From a checkpoint of a small transformer trained on Wikipedia.
Architecture: RMSNorm before each block, rotary positions, no biases in attention or MLP.
Each number is 200 + 30 x the weight over its row's rms, rounded and kept within 0 to 999. Layers, rows and columns count from 0. The size before them is the row's rms in percent of the matrix's.

# o: layer 4 attention output (transposed), 256x256, rms 0.125, rows 19-39,83-103,147-167,210-230, columns 128-191
# v: layer 4 attention value, 64x256, rms 0.104, rows 19-39, columns 128-191
o210,100,239,218,195,182,216,224,233,219,182,179,218,240,221,175,199,165,205,161,140,239,160,183,218,195,197,172,211,183,191,230,191,214,200,197,232,175,156,169,191,205,200,260,236,251,166,187,187,213,232,218,242,161,208,178,195,178,176,201,223,238,160,251,158,241
v19,101,162,186,182,196,209,205,187,137,192,184,212,208,170,163,163,188,190,191,240,195,181,254,214,218,168,158,216,218,184,207,181,199,189,253,207,205,207,152,178,201,158,198,200,184,229,166,214,149,162,206,216,204,264,217,221,285,184,259,183,163,180,185,122,177
o19,092,170,236,172,207,184,196,201,206,201,150,218,207,182,198,192,213,189,185,178,244,168,217,197,198,183,173,234,206,211,192,207,210,194,236,180,181,196,166,190,211,186,238,180,213,236,228,235,245,174,182,202,170,182,194,214,197,215,196,234,151,252,223,205,226
o83,106,186,167,194,164,227,255,177,185,202,177,185,156,189,198,237,143,218,201,183,173,210,221,175,177,190,208,225,144,198,183,176,188,197,186,206,200,176,206,187,249,144,215,217,191,184,185,193,193,187,233,146,218,236,201,214,185,245,149,208,190,194,159,183,212
o147,101,229,232,219,193,179,141,226,250,170,210,208,230,165,224,166,220,197,205,204,229,196,209,156,183,225,188,139,214,209,260,220,154,186,188,204,145,217,238,219,184,203,133,235,188,191,184,176,186,255,196,206,206,189,189,193,228,250,228,199,227,180,189,230,142
o211,106,207,154,188,210,168,182,202,185,170,220,203,166,248,166,216,181,194,175,221,173,218,145,249,228,207,185,193,231,207,206,220,229,171,249,198,208,196,239,198,226,224,220,198,230,212,185,172,167,172,239,236,180,201,184,201,179,161,191,206,242,219,191,214,228
v20,097,208,217,200,138,182,178,165,193,147,254,223,219,192,212,228,224,184,176,225,194,229,245,214,195,215,214,164,233,234,206,192,200,195,225,192,179,209,231,235,169,201,164,151,185,174,209,168,198,234,219,215,224,195,174,206,191,181,172,174,166,201,215,229,144
o20,098,187,215,242,201,229,191,166,261,170,248,183,196,127,219,182,176,171,202,196,184,185,234,190,134,177,238,200,181,169,190,165,182,203,186,174,228,243,220,211,237,234,204,209,241,184,213,201,207,227,244,199,164,173,188,135,146,242,213,194,181,199,187,188,223
o84,101,219,166,187,195,164,227,232,172,238,193,237,254,235,217,186,213,226,202,148,251,245,195,208,145,222,190,211,241,218,203,229,169,212,135,209,153,159,192,229,264,192,175,206,201,214,243,175,195,167,199,240,284,207,183,213,186,167,225,238,181,219,187,250,204
o148,091,188,238,164,149,203,179,239,243,244,159,207,175,226,173,193,180,229,218,229,226,174,187,209,247,169,211,222,230,142,216,273,218,192,209,244,216,221,195,170,190,184,215,251,151,249,203,203,169,223,198,163,178,185,229,201,246,231,208,215,238,184,170,192,174
o212,107,195,160,200,276,186,185,178,161,226,219,194,117,213,220,189,216,166,235,230,202,198,169,210,234,237,189,185,177,194,188,183,181,196,190,204,240,220,241,179,200,220,218,159,168,228,150,226,236,192,180,156,167,222,256,217,241,229,212,172,224,164,222,184,223
v21,103,189,169,247,193,210,250,162,216,239,206,154,226,206,153,193,239,196,204,241,220,184,203,217,203,260,210,169,189,177,207,217,183,193,182,231,248,230,238,223,236,224,217,168,243,231,217,165,198,223,183,236,200,168,196,154,161,177,163,190,223,161,178,204,174
o21,095,199,217,175,227,191,213,220,169,187,210,182,234,192,215,239,213,190,203,168,232,172,215,220,125,219,175,202,208,209,195,210,262,234,118,179,213,213,217,179,192,206,206,189,185,201,213,220,199,186,179,217,228,213,189,251,207,237,225,173,204,153,244,175,159
o85,099,190,164,195,181,173,204,219,231,188,204,239,177,198,191,188,182,211,187,210,209,177,212,155,223,200,218,224,208,199,141,213,215,208,220,206,208,216,167,237,195,152,186,265,208,195,218,157,213,206,249,153,182,227,189,155,226,198,194,153,176,202,190,149,258
o149,104,245,233,179,218,217,155,191,195,139,175,179,179,191,176,218,220,223,230,179,213,242,191,212,255,205,215,259,229,235,266,182,183,123,239,249,205,223,200,172,217,175,200,160,180,198,176,244,179,187,229,248,156,164,221,257,233,176,207,243,201,233,135,216,201
o213,105,231,179,234,180,183,193,152,196,245,218,178,212,218,229,204,205,202,220,206,156,235,185,205,222,182,245,143,172,144,199,210,166,216,221,215,211,153,216,194,208,248,155,172,214,242,143,239,159,219,189,169,237,168,246,203,181,276,189,225,203,220,221,187,221
v22,098,176,191,166,225,199,160,173,215,212,206,155,176,180,170,114,216,202,220,223,239,207,235,160,167,219,195,180,191,200,234,179,166,224,234,204,229,176,172,173,195,186,272,165,193,202,239,180,214,193,168,178,231,171,244,219,204,236,185,180,207,181,216,225,235
o22,095,260,173,242,188,207,201,203,199,195,257,199,184,216,272,160,226,220,211,241,231,246,215,266,244,239,178,226,237,145,197,132,186,223,237,179,207,216,179,182,217,212,180,192,237,211,170,201,150,199,210,261,181,189,159,246,196,159,223,200,168,186,210,196,182
o86,099,223,192,211,221,205,172,152,192,223,184,167,170,218,173,268,223,191,215,242,166,188,176,193,234,199,249,179,177,285,171,191,171,202,235,158,193,182,173,186,195,192,205,139,186,206,174,246,201,212,172,196,228,189,233,177,213,161,239,221,135,212,211,143,201
o150,103,147,244,193,209,186,221,189,207,207,265,186,207,143,177,155,182,156,182,169,179,234,228,170,203,206,203,233,154,191,195,248,227,213,179,208,189,194,244,217,162,195,173,232,198,169,211,241,210,175,164,180,165,220,203,163,167,156,240,179,258,173,187,150,205
o214,100,220,164,199,203,225,181,256,226,143,122,220,194,232,180,217,206,281,174,165,196,166,220,197,166,183,231,181,224,193,215,235,220,214,205,199,230,208,212,239,173,195,239,201,188,232,273,199,268,227,223,182,204,228,189,168,227,187,179,212,214,175,198,288,219
v23,096,222,172,186,199,223,242,199,223,199,156,236,226,216,204,152,217,179,184,205,223,168,172,187,229,236,253,209,183,239,178,214,224,217,222,223,240,192,246,227,242,217,207,239,180,205,183,178,247,203,213,242,250,233,215,221,189,160,221,208,208,233,198,222,169
o23,097,261,249,213,248,154,167,217,183,186,197,216,221,222,135,233,190,185,189,179,182,223,229,135,207,219,228,228,268,184,180,196,184,115,174,197,204,173,190,211,218,232,163,220,106,164,157,183,216,194,212,185,205,211,226,196,231,205,214,200,220,195,233,222,230
o87,101,186,160,125,147,206,228,216,189,200,195,188,180,180,197,230,227,186,206,195,179,196,194,239,160,228,186,182,168,223,203,243,213,214,224,212,208,234,218,185,190,169,228,206,223,165,174,218,205,254,236,185,198,202,167,173,242,223,208,231,168,139,185,164,223
o151,089,205,186,173,194,212,164,161,240,193,209,231,157,161,227,143,205,210,227,215,221,269,186,194,193,205,217,166,166,117,192,211,218,237,188,172,154,199,181,186,208,158,208,210,214,198,219,131,237,193,156,170,225,150,216,195,207,187,192,258,231,175,208,159,153
o215,108,198,225,285,189,184,210,202,138,183,189,142,226,202,232,175,216,221,196,214,216,181,179,224,172,157,254,162,252,215,226,166,149,163,190,212,182,205,193,168,232,190,249,197,231,229,243,230,167,200,178,255,206,217,205,256,155,178,160,152,192,220,185,194,198
v24,098,204,226,137,183,194,185,167,213,241,173,184,232,165,195,162,201,240,205,242,188,224,187,156,169,197,191,193,147,175,180,158,158,202,229,183,220,224,166,230,203,190,124,165,183,182,201,219,151,233,201,238,184,234,213,220,214,212,154,154,199,236,141,207,244
o24,096,218,234,202,256,257,227,215,193,142,157,213,201,202,182,189,232,180,233,143,192,180,213,187,194,195,218,183,198,129,184,224,181,174,209,239,212,156,264,176,174,223,217,209,203,217,222,227,192,178,217,212,181,245,201,146,204,189,159,179,140,180,172,140,183
o88,094,210,214,221,203,188,161,194,224,216,200,212,182,238,272,221,196,252,168,210,174,223,208,221,218,220,216,206,247,231,191,204,179,238,229,188,203,161,204,195,242,192,238,213,194,258,216,185,252,228,228,183,249,193,200,206,186,249,206,201,215,206,246,230,163
o152,102,174,213,233,169,166,226,234,245,247,213,214,180,201,162,185,134,215,194,219,260,199,210,214,237,199,189,227,177,252,185,167,176,227,186,186,208,192,131,202,148,213,202,172,133,225,187,181,190,154,217,222,229,194,184,200,252,179,227,206,211,206,159,193,229
o216,101,187,162,197,203,161,220,178,159,218,193,205,200,181,164,218,184,168,188,137,200,160,198,195,193,180,237,188,197,200,269,173,215,221,151,185,158,226,195,226,257,171,239,180,243,160,157,212,213,216,176,177,193,182,185,205,169,193,215,210,191,186,225,217,203
v25,096,254,210,157,186,233,223,198,192,157,182,178,209,187,219,199,147,208,192,179,258,154,239,167,213,252,197,168,235,242,203,223,220,261,221,170,216,233,170,273,209,197,168,183,158,178,146,184,178,225,191,230,225,178,210,211,226,182,216,123,199,250,164,222,233
o25,100,195,222,222,216,257,194,199,217,172,199,194,212,226,227,206,196,201,219,184,242,224,253,202,242,192,217,197,197,205,215,189,264,163,219,151,192,165,187,228,227,192,190,182,233,192,192,233,179,145,219,198,194,182,125,156,151,145,212,236,180,225,214,194,240
o89,090,309,182,162,205,198,220,186,217,215,181,221,139,184,238,222,224,209,197,209,150,201,234,212,182,225,232,200,218,235,147,249,157,213,179,196,181,214,228,221,177,223,197,189,125,163,205,152,192,193,210,186,205,277,243,210,235,251,203,210,179,194,170,155,206
o153,100,167,172,249,257,204,214,195,273,254,261,219,238,160,186,182,208,202,213,169,213,228,153,190,226,199,143,177,149,197,178,199,191,242,194,193,194,210,174,146,161,211,168,204,219,231,201,234,215,226,195,189,174,190,213,187,194,248,234,194,206,145,194,189,118
o217,100,160,230,177,158,227,208,259,147,224,187,186,125,206,181,149,163,148,205,238,239,170,162,212,157,191,157,243,239,180,270,155,175,204,218,190,186,223,187,199,231,193,246,229,230,206,183,259,142,212,185,223,237,182,205,231,241,140,204,200,212,210,207,187,193
v26,098,257,209,169,173,208,185,239,214,234,191,238,234,186,168,235,199,175,218,220,197,176,176,202,161,254,189,219,153,151,192,174,194,233,236,217,169,255,238,190,248,205,168,179,211,172,216,204,202,174,177,203,215,237,252,228,154,202,227,221,225,213,250,169,148
o26,095,195,197,206,221,247,139,182,165,184,194,203,234,219,196,228,211,164,170,203,224,223,205,125,179,249,186,229,190,248,214,242,225,158,198,165,202,256,244,222,163,181,180,204,160,176,209,167,185,227,193,204,213,171,215,234,192,235,221,157,185,191,201,191,209
o90,101,165,180,221,236,243,233,158,188,111,219,207,217,200,208,164,159,210,193,216,248,119,190,225,206,158,213,181,181,170,189,182,239,194,172,170,261,192,169,188,242,186,242,201,157,221,206,256,192,218,208,179,162,227,190,206,198,197,199,225,196,229,200,203,197
o154,107,169,176,210,216,107,214,203,200,247,201,216,207,194,220,144,253,226,192,169,179,245,176,239,190,173,228,204,245,190,177,240,166,200,205,209,161,148,170,184,156,185,139,224,197,211,165,179,173,197,240,195,232,186,177,189,199,110,229,199,190,137,149,192,198
o218,102,239,228,181,171,204,196,220,197,283,200,218,176,240,188,275,180,199,207,180,187,226,194,184,232,213,209,186,162,240,207,158,180,242,215,203,182,203,233,244,200,158,236,185,170,216,237,168,223,212,251,154,203,183,172,161,210,220,192,176,238,152,203,209,193
v27,105,199,198,107,191,248,196,198,176,144,228,137,197,195,166,161,222,188,152,214,221,232,210,237,194,205,180,205,212,230,221,166,210,148,162,214,197,178,234,213,180,213,136,237,214,219,214,226,189,208,294,183,183,202,173,222,238,204,245,219,200,213,244,208,199
o27,101,211,236,182,242,232,264,153,157,222,191,184,189,190,213,131,195,236,170,225,170,165,191,212,199,173,145,201,163,243,194,202,193,207,133,206,219,176,160,224,208,167,233,221,203,155,200,171,194,194,213,191,154,225,145,170,205,181,183,194,193,205,171,171,183
o91,101,183,168,179,187,151,189,184,206,209,186,269,148,199,228,251,179,193,195,231,186,152,203,147,227,255,191,216,170,192,287,230,296,212,191,226,176,202,261,197,177,189,190,160,182,229,180,219,188,141,243,180,221,176,218,191,222,222,241,178,214,170,178,210,245
o155,098,171,188,225,242,174,208,213,213,226,207,197,241,223,199,203,205,177,241,217,241,193,199,186,188,172,220,204,170,214,177,163,138,213,242,189,151,161,203,195,195,226,219,181,187,184,234,203,250,205,155,216,201,197,189,160,182,178,185,217,223,174,218,248,146
o219,112,184,213,195,179,177,159,207,148,175,166,168,212,236,178,196,198,170,192,146,193,222,197,193,221,195,201,184,192,183,181,281,149,205,201,212,205,199,215,119,188,221,201,231,175,178,189,222,154,198,207,183,258,165,240,233,227,218,170,184,163,180,196,161,198
v28,101,237,235,226,182,243,230,196,128,178,190,198,179,174,203,186,178,130,196,242,188,171,183,234,256,151,161,238,195,171,175,160,240,218,184,224,246,210,220,186,196,155,165,216,151,235,178,217,219,165,216,215,225,206,283,180,187,168,226,165,207,191,141,208,155
o28,103,210,193,211,159,202,225,219,185,222,180,229,141,270,217,192,212,175,221,218,212,256,228,191,215,193,194,133,193,197,145,199,222,158,201,194,212,147,234,180,197,218,177,198,183,208,231,219,191,243,214,187,178,226,178,199,217,188,132,208,229,220,205,217,185
o92,101,235,152,185,228,217,193,201,208,136,152,194,226,182,168,172,160,190,213,188,115,214,180,190,175,231,187,196,184,139,218,248,235,244,207,191,215,212,236,229,186,208,226,208,209,224,165,148,198,198,193,215,182,212,158,186,203,217,201,172,171,206,223,233,272
o156,096,144,257,204,139,160,150,181,195,182,241,218,204,213,270,254,239,228,138,151,243,231,207,160,200,267,220,239,225,220,266,210,187,180,238,204,225,241,170,199,157,232,202,176,155,218,229,158,172,134,215,250,196,192,144,211,251,178,242,174,204,193,193,225,144
o220,102,199,193,181,206,177,191,158,202,247,237,194,225,234,219,152,188,176,229,218,241,166,182,229,209,139,189,221,190,219,178,211,228,179,175,174,164,227,166,235,216,190,200,205,163,201,215,283,178,216,159,233,239,152,219,185,148,185,195,219,227,226,151,184,189
v29,101,227,178,159,208,149,151,218,206,209,147,221,272,185,196,176,158,259,232,214,265,222,137,230,221,188,229,200,232,208,187,179,164,192,199,177,189,229,203,168,189,177,166,206,207,228,190,210,171,224,213,230,179,201,161,230,183,197,186,205,186,214,216,203,238
o29,086,173,260,206,193,172,192,174,209,185,188,233,184,197,216,180,199,242,219,133,193,213,243,173,171,234,166,230,229,185,234,188,199,199,228,137,171,220,231,171,244,213,136,169,202,191,241,250,226,242,199,201,229,196,242,241,210,196,218,208,192,188,163,164,216
o93,099,217,190,254,188,155,226,209,185,220,233,169,199,216,201,228,225,173,221,170,205,179,204,207,226,156,205,121,199,220,220,212,198,249,180,172,226,205,232,160,158,164,245,204,137,181,189,190,177,228,217,177,176,203,219,174,260,193,166,177,261,173,229,178,188
o157,093,184,198,189,224,235,221,212,255,156,204,199,239,218,219,218,134,246,204,186,150,186,198,157,200,253,223,222,203,176,232,182,167,171,177,279,150,215,194,189,193,219,201,202,250,216,208,168,212,188,178,236,220,214,179,208,173,195,192,179,150,200,166,226,240
o221,107,192,213,215,177,227,195,194,207,194,202,242,176,138,219,210,174,165,152,258,186,179,143,243,184,187,167,232,184,212,221,213,226,172,174,198,261,196,178,205,244,212,177,202,196,203,137,187,182,189,202,186,215,201,221,176,178,202,195,196,252,181,243,231,211
v30,105,186,233,163,222,202,148,198,163,168,139,204,223,160,199,191,206,188,234,216,198,192,168,186,220,216,191,168,180,202,164,181,270,228,194,160,209,244,221,265,277,209,228,160,182,209,170,172,198,195,177,197,279,208,240,234,178,237,149,161,179,202,223,195,203
o30,094,164,217,132,244,225,202,207,197,153,207,175,221,194,169,200,236,165,234,169,206,165,148,216,216,172,182,194,176,196,219,208,196,176,209,225,167,210,195,235,221,223,196,234,163,204,198,186,180,195,216,207,208,188,184,215,199,212,206,168,209,208,164,178,213
o94,108,263,219,198,211,185,239,211,227,238,218,193,179,236,206,214,261,210,196,159,186,218,245,184,197,225,232,176,174,181,165,205,179,202,212,182,213,187,229,174,199,202,169,222,177,212,193,153,189,201,225,189,179,196,187,185,231,215,232,222,215,203,131,192,179
o158,094,225,187,251,202,237,175,175,203,177,224,196,207,205,198,215,185,207,153,268,191,235,212,175,150,197,215,180,266,227,176,200,217,237,176,215,191,267,191,216,156,142,215,228,277,231,199,205,186,221,200,215,191,239,220,183,238,194,195,244,214,195,226,253,209
o222,106,212,135,241,183,158,209,222,216,216,191,203,153,218,175,207,190,227,212,191,209,214,235,221,170,238,197,236,252,206,187,200,190,224,195,215,228,181,212,206,194,234,227,164,180,146,234,205,217,191,166,207,185,165,152,210,193,203,225,239,187,174,218,132,196
v31,105,201,193,183,207,187,215,201,196,212,145,241,207,204,205,172,211,203,169,186,218,180,149,216,150,206,250,206,224,215,191,186,204,215,151,175,174,240,168,208,174,189,203,142,147,216,174,197,215,150,226,181,165,220,120,166,212,157,200,241,219,281,233,196,247
o31,093,160,132,180,148,246,208,152,157,176,156,199,177,199,238,193,180,204,197,200,229,220,192,181,190,218,196,231,224,262,141,198,233,209,153,204,217,207,221,207,177,199,193,202,195,212,215,185,164,199,159,220,240,184,235,251,152,200,209,180,217,233,195,213,243
o95,095,237,178,161,275,206,164,230,171,183,184,190,186,178,186,135,202,219,260,209,245,203,158,224,216,219,130,173,234,206,190,177,202,189,245,183,204,230,169,191,200,223,199,183,208,187,200,174,239,213,193,152,166,192,178,179,185,194,147,178,224,187,202,155,213
o159,101,178,205,216,190,192,246,202,220,202,247,239,212,208,164,208,179,186,177,167,226,229,210,189,197,193,212,167,153,138,261,216,224,184,219,248,199,184,234,205,209,188,287,191,248,190,180,205,241,243,171,219,185,251,228,172,193,194,189,235,211,191,205,218,123
o223,108,250,234,238,161,167,181,203,229,225,165,198,204,199,210,205,234,228,192,201,160,189,248,193,182,181,204,248,183,240,175,223,204,193,162,134,229,151,156,220,215,159,83,201,165,196,177,179,175,213,244,207,248,145,158,231,232,243,182,221,186,210,175,217,208
v32,099,170,239,195,201,227,181,197,169,232,233,206,197,240,205,188,229,154,234,205,173,207,153,203,226,209,131,227,192,194,205,187,249,238,203,186,178,166,260,162,199,189,207,174,224,238,135,220,239,238,181,234,224,153,214,184,174,200,190,202,197,171,193,172,229
o32,091,180,207,172,223,156,160,202,208,219,227,192,142,218,188,204,173,174,195,241,222,208,217,226,232,160,180,202,206,203,184,253,230,237,178,182,168,218,165,209,213,205,164,132,200,186,212,178,209,196,205,171,182,223,214,235,230,233,170,168,212,190,162,232,224
o96,107,186,253,214,241,191,222,237,211,209,205,230,258,231,183,219,213,202,199,193,197,180,197,233,219,207,238,172,229,203,181,179,141,193,182,192,227,202,236,211,157,223,221,245,200,192,205,263,240,249,208,203,176,234,238,227,251,237,223,236,173,239,223,129,204
o160,106,207,196,230,155,212,227,198,172,203,178,175,197,188,183,205,207,215,152,199,171,231,155,200,150,223,162,166,243,151,242,187,211,211,168,197,203,210,233,186,240,228,231,232,185,175,190,199,143,144,183,192,176,225,216,161,115,175,242,223,250,187,209,203,230
o224,100,203,144,181,191,243,188,163,239,166,212,223,191,195,253,157,182,206,233,179,159,146,227,192,210,182,228,236,158,180,222,180,193,207,194,224,161,195,201,215,227,143,171,182,249,205,213,141,141,200,199,205,211,174,157,207,236,176,163,217,220,171,186,214,229
v33,108,196,174,159,181,213,197,177,181,218,188,193,155,243,229,155,220,227,174,142,231,198,137,152,223,154,186,221,208,211,197,159,192,221,187,237,222,168,166,211,206,212,208,193,198,192,149,216,243,197,214,155,176,192,219,238,191,217,239,231,209,176,157,279,202
o33,093,257,212,189,164,202,198,181,232,239,196,165,258,198,209,221,192,181,123,212,182,203,232,202,164,150,195,209,213,202,206,184,222,183,199,186,225,159,211,204,197,167,210,232,149,164,172,189,205,180,219,178,265,180,172,163,206,217,226,208,238,223,242,186,228
o97,101,198,213,171,217,200,250,193,204,190,200,191,186,164,215,178,177,199,235,254,226,187,181,201,198,189,215,162,147,204,247,231,206,234,248,182,184,231,226,177,181,134,205,194,161,245,223,213,214,178,232,251,196,184,186,185,278,181,175,214,213,219,168,168,180
o161,104,163,220,205,175,150,180,175,173,180,179,223,185,241,205,180,210,232,235,222,191,216,204,213,206,221,167,248,194,186,222,211,182,214,206,187,238,151,213,225,224,217,216,152,228,214,207,196,149,194,104,174,175,209,225,260,155,203,221,198,204,169,207,173,249
o225,109,202,170,222,210,209,206,238,226,165,216,207,198,167,249,206,236,176,222,178,204,214,180,174,147,251,193,206,216,189,166,150,240,199,171,213,151,229,159,177,223,245,197,192,212,143,214,190,246,233,202,197,199,248,219,206,195,202,211,180,160,202,197,226,180
v34,110,187,212,217,220,161,185,168,171,213,188,211,165,134,205,152,184,214,235,238,160,203,193,157,136,236,203,138,199,237,245,223,180,190,211,190,183,210,224,225,202,174,221,216,156,202,216,118,225,203,232,246,153,205,196,254,241,214,141,222,179,209,190,221,253
o34,094,167,199,134,185,184,198,273,231,234,186,179,212,157,211,184,167,155,176,211,217,217,230,207,263,125,163,212,200,174,230,188,216,215,181,195,219,164,213,157,181,176,186,199,218,184,178,183,278,210,217,235,210,184,158,163,196,235,205,183,189,197,232,196,237
o98,100,165,203,220,198,246,164,194,252,227,186,161,174,137,219,202,190,227,207,219,188,213,155,223,153,230,227,169,217,141,165,195,229,209,222,211,149,206,230,252,201,256,208,224,231,179,201,295,182,175,267,239,173,161,222,190,179,179,229,203,210,225,137,199,211
o162,100,224,187,151,189,211,194,225,216,207,171,205,191,213,201,216,194,201,230,149,181,146,176,218,228,195,204,228,183,205,179,196,168,163,200,169,239,210,166,216,178,186,180,225,223,250,179,250,198,208,166,168,187,255,199,213,208,168,176,205,251,218,257,108,168
o226,116,226,197,219,202,242,215,142,175,186,231,190,177,270,219,181,236,190,171,157,179,207,207,221,209,233,199,213,167,189,168,176,158,221,212,203,229,238,241,177,252,193,164,150,170,187,222,166,153,199,140,219,201,206,191,211,164,206,190,201,157,172,237,215,169
v35,097,241,143,235,215,200,230,205,195,220,227,213,164,196,213,213,232,211,207,178,206,189,173,185,189,164,238,212,213,245,198,198,193,176,211,160,205,210,169,233,220,164,166,203,208,208,218,180,154,238,227,207,229,194,251,195,203,122,141,216,208,237,232,204,214
o35,091,209,207,200,142,209,207,249,185,244,156,219,186,216,185,239,233,193,186,215,137,176,165,179,216,289,221,227,213,223,175,217,262,158,202,208,206,225,235,165,161,207,231,155,222,196,167,218,221,166,177,199,234,226,215,188,246,167,201,220,228,169,210,221,230
o99,098,224,195,200,232,180,193,210,244,218,198,219,258,143,251,225,224,180,190,208,236,206,254,176,174,187,178,153,206,215,213,182,228,171,217,205,231,125,185,225,177,228,177,171,174,194,231,226,169,223,223,171,247,189,201,217,243,177,194,175,208,205,206,208,142
o163,092,199,233,204,209,213,280,233,155,157,263,185,183,216,182,181,133,202,204,176,197,186,240,165,223,180,150,194,209,168,179,143,142,239,222,142,183,232,211,207,214,145,196,230,199,203,239,206,206,224,204,269,157,184,186,211,176,221,199,183,222,194,248,193,223
o227,110,180,219,184,240,141,158,205,173,183,187,200,198,211,142,192,204,175,178,248,252,223,164,248,208,156,213,205,187,208,218,212,165,265,165,177,219,212,206,192,208,234,221,213,219,169,195,157,217,213,205,152,175,237,193,192,209,199,239,211,178,195,210,212,145
v36,098,214,221,217,143,157,244,146,166,183,212,214,195,129,197,249,163,169,194,187,238,231,224,191,217,193,221,142,267,142,186,201,199,207,216,218,183,182,228,213,181,224,188,163,229,253,183,250,210,189,253,253,222,207,297,192,169,173,232,217,195,225,248,243,204
o36,097,162,214,201,177,186,168,193,207,210,224,195,171,250,204,191,199,169,175,223,158,153,253,191,174,200,228,203,156,198,227,203,229,201,185,175,117,118,226,212,217,216,199,174,190,228,193,244,168,223,171,274,184,174,216,195,189,222,206,182,166,220,145,188,201
o100,099,216,140,193,177,221,238,268,198,192,218,171,224,190,219,219,223,176,202,166,144,200,173,264,175,147,191,183,161,176,183,216,205,191,156,251,235,201,200,206,241,216,250,162,252,192,236,161,146,232,198,196,211,162,212,212,193,161,214,204,182,275,168,220,170
o164,097,210,186,222,143,227,201,220,205,199,226,225,204,207,201,181,198,240,191,204,185,172,172,218,239,221,223,241,199,241,152,195,215,208,231,165,183,232,177,190,187,181,170,257,195,171,117,203,207,213,188,208,223,239,196,233,217,184,195,213,183,178,222,200,231
o228,107,211,216,193,277,231,206,195,216,221,181,204,191,193,185,200,183,204,291,189,230,244,195,171,183,220,195,180,247,207,177,202,130,219,226,203,248,236,194,185,197,178,170,198,176,151,237,194,225,164,193,166,156,195,162,172,213,193,204,162,211,195,195,179,194
v37,105,207,171,179,205,210,169,261,192,168,209,225,178,192,212,156,213,179,206,159,181,185,194,200,197,188,191,185,189,167,194,166,193,186,145,227,202,220,204,218,226,260,163,186,234,192,232,224,197,198,193,176,238,245,168,206,229,175,190,198,184,199,224,190,227
o37,087,233,174,204,270,232,180,201,231,195,174,193,168,210,206,209,197,172,210,226,197,212,225,208,165,169,229,190,181,208,191,231,207,173,207,172,217,149,206,216,238,195,196,193,204,212,153,246,210,235,243,163,179,230,181,242,225,196,207,166,221,188,180,215,209
o101,102,189,203,202,181,176,204,223,243,189,198,210,213,212,181,199,221,298,263,217,183,233,175,208,227,223,185,233,208,160,213,149,187,186,278,223,112,186,170,166,252,202,201,154,188,152,215,268,209,205,153,197,236,154,215,219,171,180,160,193,168,170,169,201,223
o165,101,217,197,228,199,216,177,176,173,239,181,231,246,178,204,231,227,174,146,248,174,145,189,179,172,225,207,184,257,240,202,189,243,213,203,190,210,274,193,181,208,173,212,205,205,158,197,169,193,202,215,256,179,218,183,198,237,178,217,189,198,159,249,157,184
o229,108,205,182,219,166,190,218,150,210,198,249,175,176,201,175,223,162,202,280,191,203,198,251,210,235,213,245,150,165,168,155,174,203,228,178,239,249,175,184,260,186,202,224,256,179,213,220,173,163,227,210,182,166,226,260,157,200,218,173,220,176,185,213,219,190
v38,097,217,225,208,198,211,111,159,173,185,247,192,155,271,193,196,146,242,176,212,176,217,133,250,206,235,201,198,247,126,227,208,199,166,209,196,188,171,206,185,169,256,185,175,151,122,181,232,254,197,158,148,190,206,147,210,196,182,208,219,191,189,218,146,268
o38,099,181,147,219,146,211,196,212,206,213,201,189,234,216,198,223,207,207,261,163,253,229,258,182,207,167,205,212,153,160,209,248,239,210,200,240,220,190,112,206,164,220,221,203,223,184,235,235,226,220,252,229,161,204,198,209,180,243,188,227,247,185,208,167,194
o102,089,200,230,176,184,239,195,237,180,169,212,176,204,203,224,220,223,204,252,257,224,197,176,216,236,224,177,157,224,183,171,200,157,210,225,203,216,162,210,191,174,147,162,120,198,129,161,215,199,225,124,190,181,220,236,212,236,191,194,185,203,253,142,210,160
o166,102,210,194,184,187,251,233,229,186,226,122,180,176,185,236,172,206,189,224,219,205,208,249,219,234,218,194,206,218,207,202,211,194,198,166,227,154,228,256,240,274,185,222,225,190,228,202,134,177,187,191,214,193,178,181,186,205,209,211,193,157,172,238,208,232
o230,102,214,228,168,202,134,212,175,180,226,260,209,226,154,194,191,194,247,133,192,176,174,160,163,176,195,182,210,208,284,214,192,212,172,180,134,197,197,204,219,187,211,182,147,181,199,188,215,248,178,197,159,219,202,199,215,183,198,217,181,215,208,189,226,174
v39,103,242,161,240,199,172,206,186,233,189,187,183,174,231,214,172,228,149,267,205,206,196,192,214,230,162,116,193,186,210,181,136,203,201,230,198,177,278,211,205,214,201,199,193,168,187,190,218,196,184,238,197,185,184,188,164,186,168,215,216,168,232,223,149,254
o39,093,214,171,169,214,144,195,200,173,211,235,158,170,230,146,206,225,128,206,190,204,166,209,198,180,244,213,196,183,212,211,156,215,160,217,180,174,134,239,229,226,169,203,181,179,216,177,196,204,173,210,190,189,257,237,184,218,195,197,196,219,178,231,184,192
o103,097,180,180,201,162,188,224,230,198,165,236,204,226,152,230,193,185,200,241,170,256,169,223,212,214,175,232,223,221,208,173,217,226,242,183,209,214,128,167,154,236,196,127,201,179,176,166,157,150,239,210,240,217,191,188,189,189,215,178,195,186,197,219,236,219
o167,102,193,245,194,169,226,165,192,241,169,168,236,236,225,219,212,199,260,136,186,167,243,212,190,179,207,198,240,195,169,210,201,178,209,224,248,224,247,223,202,191,227,203,219,164,198,231,283,261,188,179,178,258,141,240,194,185,198,247,173,189,218,135,221,224